Weights of a small transformer language model: skips across layers, capped logits.
Each number is 200 + 40 x the weight over the matrix's rms, rounded and kept within 0 to 999. Layers, rows and columns count from 0.

# q: layer 3 attention query, 64x64, rms 0.264, rows 0-24, columns 0-63
# k: layer 3 attention key, 64x64, rms 0.263, rows 0-23, columns 0-63
q0,234,225,243,247,209,215,235,192,128,207,232,201,202,178,234,181,231,216,178,229,218,219,170,214,185,176,172,134,235,197,214,163,214,180,241,157,189,153,223,180,222,183,187,175,222,193,216,199,188,165,161,288,137,230,201,226,189,158,237,212,178,159,186,241
k0,190,205,176,187,180,219,128,178,211,242,168,196,294,204,164,228,234,164,232,234,270,191,177,192,215,220,202,276,166,246,232,234,171,230,171,232,215,257,169,233,239,197,212,219,196,249,178,243,172,231,170,212,225,221,170,215,220,196,259,201,181,165,189,162
q1,167,244,251,195,171,185,148,198,251,177,199,191,169,191,161,203,202,151,215,238,209,146,206,264,184,194,127,176,214,162,160,179,219,197,218,231,195,228,185,194,136,179,132,152,199,236,215,181,192,178,264,116,214,209,219,284,270,283,194,249,201,190,190,196
k1,196,155,152,237,199,180,226,239,196,210,214,254,143,211,213,195,199,215,229,246,170,240,179,174,194,127,211,253,268,249,221,216,212,242,190,238,140,192,184,127,214,174,226,207,188,175,183,155,211,241,236,227,157,228,218,184,237,192,217,271,223,248,178,253
q2,164,205,281,176,99,172,166,211,234,199,162,148,138,210,151,205,269,269,197,194,214,108,212,201,201,131,187,242,185,164,159,251,157,148,216,205,204,199,198,117,151,210,161,181,178,195,209,230,211,198,288,151,275,200,202,224,210,228,174,225,197,171,187,176
k2,250,282,196,171,197,191,191,199,99,216,192,199,180,273,222,233,207,198,191,200,201,202,152,184,216,190,190,213,219,231,264,145,182,195,191,245,82,233,240,165,245,167,178,187,161,152,164,172,177,200,159,263,153,250,200,216,203,255,168,200,142,116,199,200
q3,196,132,219,185,118,219,189,219,202,231,159,261,141,202,112,200,218,223,239,179,180,162,240,170,160,151,243,253,180,215,164,265,219,236,228,207,241,214,228,184,159,255,216,210,217,231,172,232,217,186,238,188,241,204,175,173,222,221,205,184,225,197,250,182
k3,262,267,273,221,216,213,154,156,104,207,198,151,211,250,184,185,237,205,198,193,154,208,146,217,223,209,151,173,195,215,278,123,113,113,221,180,118,221,213,197,163,180,203,156,173,141,179,166,201,183,194,179,185,230,193,238,220,203,193,194,203,89,192,161
q4,212,281,173,233,221,196,146,210,210,164,197,211,212,164,158,206,199,140,180,227,264,224,173,256,231,180,188,162,152,198,181,206,147,169,150,230,222,203,217,247,213,274,165,221,274,218,162,296,163,203,234,161,226,193,125,211,166,277,152,184,253,221,202,179
k4,198,203,130,168,202,166,257,286,167,213,150,229,131,297,244,186,167,238,178,158,301,245,211,149,187,218,232,234,197,204,251,167,152,222,183,218,210,244,199,170,214,244,261,177,115,161,127,198,217,201,152,187,134,163,165,173,200,199,183,164,213,188,201,185
q5,182,283,210,193,267,183,206,162,180,221,244,179,267,212,186,182,156,155,171,152,218,201,173,260,202,243,163,203,158,232,189,173,178,217,170,172,207,222,170,316,228,210,141,170,220,199,227,253,221,177,196,173,237,256,165,224,153,229,216,225,132,154,166,170
k5,170,176,200,181,165,182,312,175,257,136,254,224,144,181,179,120,176,234,224,179,198,214,183,204,228,259,210,88,185,232,184,182,225,237,129,186,312,262,120,212,171,209,205,221,229,219,209,276,218,183,245,172,280,229,176,131,151,204,172,182,198,198,214,140
q6,258,255,94,72,163,134,116,218,235,230,204,132,188,388,154,266,195,271,135,192,166,245,224,220,223,144,88,142,205,127,267,150,204,136,154,186,115,241,216,212,161,131,165,225,142,209,208,113,174,196,181,321,211,178,203,174,298,275,160,293,152,193,205,130
k6,221,245,213,203,183,177,210,227,124,204,254,198,207,224,183,236,159,182,235,151,122,237,245,152,174,239,209,227,213,200,150,225,215,296,159,197,177,245,189,178,273,155,153,190,207,182,186,180,154,242,160,259,159,216,193,191,172,229,173,231,179,157,173,222
q7,287,175,324,235,178,292,241,161,239,257,174,248,280,169,179,234,161,152,182,129,172,237,162,229,150,175,240,216,157,202,153,190,188,194,216,171,217,181,197,291,201,243,216,225,242,203,167,206,290,230,218,200,228,188,191,237,154,183,270,198,230,207,191,173
k7,210,198,345,170,200,227,160,167,179,238,239,163,219,149,197,196,175,154,279,164,133,229,199,230,170,273,182,198,192,310,170,256,223,217,288,144,276,205,166,263,243,215,228,178,331,176,160,227,222,200,136,170,201,226,177,141,123,196,201,176,279,203,218,173
q8,243,163,149,144,219,174,208,205,250,186,213,198,196,235,221,271,136,221,211,205,185,161,234,170,276,209,184,199,184,197,189,247,245,233,189,180,201,202,221,133,209,141,202,241,155,235,140,135,193,252,236,243,202,171,228,203,195,216,168,234,190,174,212,225
k8,181,195,170,210,243,173,216,195,193,168,202,205,197,258,202,195,201,253,156,129,120,185,160,212,210,131,227,200,168,128,164,155,167,180,135,191,152,221,278,106,160,139,201,161,205,192,221,237,181,122,216,190,263,182,200,206,187,226,224,149,210,174,256,143
q9,126,278,174,138,189,146,164,183,134,181,188,218,141,266,206,183,206,188,207,260,197,128,206,264,279,137,215,210,171,128,195,169,124,162,112,182,135,243,155,190,137,227,182,134,210,174,282,198,247,177,219,212,222,254,212,224,221,292,223,261,190,196,190,205
k9,265,221,103,202,192,203,226,197,220,259,166,193,257,162,196,246,253,206,208,240,193,199,169,224,197,187,144,237,201,200,213,225,172,224,235,235,142,168,231,247,210,174,187,198,198,216,214,291,198,188,183,184,143,191,198,222,262,180,176,286,143,217,165,221
q10,132,180,175,204,223,185,224,267,129,212,186,192,206,160,240,141,250,195,201,240,177,140,180,227,174,254,225,206,283,241,224,211,218,228,177,163,236,113,187,238,255,274,244,188,205,163,172,233,178,107,201,211,122,202,165,200,239,134,220,186,175,151,238,272
k10,143,177,249,154,225,153,189,199,199,157,283,255,158,179,203,160,189,160,199,217,238,184,219,197,169,265,152,179,253,263,241,205,142,302,169,203,182,154,164,216,207,182,183,173,183,212,191,219,177,195,215,191,213,196,159,123,181,206,182,159,207,165,142,231
q11,189,146,127,138,156,208,180,200,184,182,198,227,223,276,188,200,183,257,193,232,187,221,203,184,238,214,171,227,232,211,232,168,266,244,148,199,181,196,173,183,205,163,235,113,199,235,228,251,145,219,168,241,233,168,235,197,223,243,215,273,147,220,228,149
k11,188,174,204,183,186,209,221,180,213,273,203,184,249,196,204,197,208,217,202,270,179,125,228,158,204,169,181,204,190,163,179,198,190,146,192,188,128,154,249,133,206,224,179,145,162,241,259,130,211,266,221,199,163,216,263,209,247,218,248,193,148,111,179,207
q12,221,115,230,263,264,232,251,227,171,226,198,240,225,123,281,261,197,95,171,159,205,162,211,250,232,233,203,179,224,322,187,250,294,246,247,230,234,132,221,212,307,165,186,222,237,210,163,196,240,220,185,224,125,138,176,190,205,135,213,204,187,174,205,270
k12,143,227,214,168,221,210,180,213,222,169,216,205,120,252,192,160,214,157,270,160,209,215,216,201,156,265,167,152,226,263,195,198,192,277,166,190,224,228,149,192,203,201,226,183,246,182,193,262,221,172,158,147,253,236,227,138,161,209,230,139,224,196,201,245
q13,300,222,189,289,209,230,169,230,193,175,172,222,212,208,212,140,199,159,189,80,258,188,125,166,194,157,231,223,156,250,159,192,142,140,184,179,222,270,222,192,157,200,242,117,167,194,197,230,191,190,219,182,182,117,148,185,206,218,154,177,203,273,211,198
k13,228,259,221,224,218,244,167,155,175,184,236,179,136,162,168,153,101,155,240,196,205,213,187,183,227,176,218,157,198,197,262,284,181,227,228,164,250,229,174,217,229,223,218,206,230,173,206,292,171,225,186,161,203,120,154,158,221,241,161,234,248,173,230,207
q14,169,237,136,148,275,152,208,216,216,227,228,172,221,183,204,172,192,224,167,210,163,152,176,219,225,246,205,229,221,220,217,229,168,198,147,176,185,212,226,210,149,203,237,178,209,180,181,209,175,135,251,236,175,216,228,215,235,167,214,244,153,160,190,242
k14,206,210,266,88,138,124,204,185,176,144,129,231,154,192,203,211,203,215,78,202,207,157,131,254,215,159,169,117,215,180,220,206,220,207,191,256,141,203,169,101,233,105,106,154,165,218,212,214,183,134,212,188,179,233,162,196,171,200,179,209,134,183,246,201
q15,271,192,175,203,278,189,194,170,236,173,135,220,246,147,201,218,203,276,105,165,222,229,139,216,215,218,158,157,279,197,201,239,213,182,179,198,223,192,246,214,255,150,154,239,272,186,150,182,146,218,186,200,195,206,176,145,205,225,180,261,156,193,222,176
k15,217,237,221,128,160,151,191,205,226,198,167,169,157,236,198,157,158,277,220,170,189,176,194,202,172,217,217,195,232,179,168,202,169,219,182,208,274,246,184,125,155,198,209,181,205,170,200,176,161,213,217,224,163,205,212,184,147,291,186,253,176,197,204,196
q16,170,185,211,143,190,225,215,244,205,193,241,209,163,198,243,201,134,161,218,158,163,232,219,159,257,202,215,188,191,204,175,191,231,148,169,211,238,170,175,221,197,221,171,200,244,116,147,237,215,214,199,244,210,192,182,132,200,173,224,142,294,222,205,217
k16,183,179,190,166,245,225,176,194,176,151,208,177,209,184,130,199,179,141,240,173,69,166,176,182,164,210,213,190,183,199,186,233,140,186,221,183,268,179,203,204,191,135,213,232,202,229,180,166,228,146,199,200,254,199,216,230,163,234,209,159,185,260,238,188
q17,226,219,190,261,205,167,231,164,207,198,202,188,261,224,210,167,201,208,167,224,246,264,166,234,238,200,168,186,203,172,240,185,188,210,223,204,157,187,233,189,185,155,208,203,187,250,249,173,177,178,220,252,128,202,221,260,188,248,220,257,146,165,209,212
k17,149,219,194,226,151,199,152,232,240,213,175,190,259,169,193,261,209,165,232,266,210,177,240,205,176,155,197,273,217,266,167,224,185,206,208,217,207,196,208,237,210,231,223,183,212,249,178,215,170,228,169,225,204,144,229,222,189,153,213,231,227,296,188,206
q18,195,205,260,254,163,151,198,151,243,243,195,188,224,161,193,160,198,176,226,217,189,186,178,200,176,172,187,213,195,213,124,201,206,158,215,215,177,204,190,213,171,223,194,153,193,232,217,185,176,190,214,156,210,231,202,262,165,223,215,213,189,184,182,192
k18,204,142,154,236,230,207,225,213,192,157,210,176,187,120,192,213,244,161,242,234,197,211,238,221,193,159,174,187,219,191,175,270,246,270,251,238,224,196,182,183,225,228,243,212,233,231,162,188,177,229,213,227,161,158,200,201,212,199,202,181,207,246,205,248
q19,197,239,184,168,242,163,119,161,234,251,223,188,202,154,170,214,202,178,199,264,223,202,133,250,221,194,136,212,179,174,184,211,248,197,232,223,153,155,206,164,177,291,156,169,214,250,170,222,213,212,210,157,217,167,171,281,176,263,199,204,220,185,179,228
k19,193,235,307,296,153,159,166,236,116,164,205,184,219,178,160,224,199,179,224,246,175,224,228,183,111,97,199,252,238,238,160,175,134,199,255,203,201,211,192,240,230,197,191,201,159,211,132,237,157,209,158,203,202,223,191,185,181,260,231,194,160,230,214,200
q20,191,271,272,201,107,195,184,172,207,215,262,90,250,221,153,189,252,169,169,218,177,156,224,195,209,159,113,230,186,239,62,178,189,158,231,188,185,201,233,192,114,174,233,166,221,186,241,229,244,151,253,187,320,240,172,266,234,261,237,260,166,106,209,146
k20,251,213,243,280,181,151,188,221,136,167,229,141,170,145,157,238,246,139,229,223,208,240,146,229,243,148,204,210,198,200,178,306,251,234,197,265,246,201,196,242,279,158,185,237,221,247,168,172,143,246,180,203,182,328,175,146,185,198,109,203,294,267,215,260
q21,160,127,201,202,172,251,277,186,145,130,246,248,145,279,246,209,183,150,235,93,86,266,284,144,165,258,299,154,193,216,262,147,164,263,136,148,220,257,150,268,275,98,238,187,230,120,205,186,306,202,71,206,153,220,263,53,225,125,119,246,219,247,194,139
k21,238,266,191,178,202,252,201,90,201,253,238,237,295,192,239,195,157,228,214,205,162,156,278,232,226,274,171,144,131,171,217,211,223,195,175,177,172,194,133,271,188,195,121,214,206,151,324,213,300,198,251,202,224,192,272,223,243,176,221,273,190,179,117,158
q22,158,241,186,124,179,163,174,186,218,192,158,189,210,247,162,192,204,241,153,210,200,210,172,240,220,182,160,178,234,182,216,170,191,190,173,214,139,169,175,228,203,141,142,186,160,173,203,178,195,193,179,213,179,264,191,201,230,203,209,226,110,176,218,176
k22,266,213,70,90,204,171,189,207,285,255,156,141,261,267,215,190,252,342,90,231,171,131,158,224,268,177,138,199,146,83,206,147,189,90,162,234,190,156,264,126,104,244,135,206,211,203,250,157,278,190,257,225,209,155,232,282,334,194,214,213,207,144,201,136
q23,207,280,227,131,120,139,147,175,224,198,210,219,189,266,129,139,209,241,145,217,199,218,174,210,151,177,167,199,222,193,208,150,200,151,137,238,176,192,190,195,176,240,92,269,132,203,230,197,168,176,221,210,243,263,207,189,238,259,265,192,124,174,199,176
k23,178,215,259,124,146,201,192,199,142,234,93,178,288,208,210,293,142,200,171,250,203,182,186,245,233,217,170,201,195,190,237,147,192,65,261,219,227,217,236,253,235,263,150,204,178,216,157,222,243,211,200,217,221,214,197,177,245,200,256,226,207,182,222,152
q24,226,160,271,292,265,272,247,228,219,190,202,240,221,141,232,243,169,145,234,123,257,243,206,210,156,203,232,208,144,269,176,260,203,203,246,185,251,217,214,208,254,186,185,188,252,204,116,175,205,261,193,205,173,138,153,174,184,154,156,172,229,247,230,233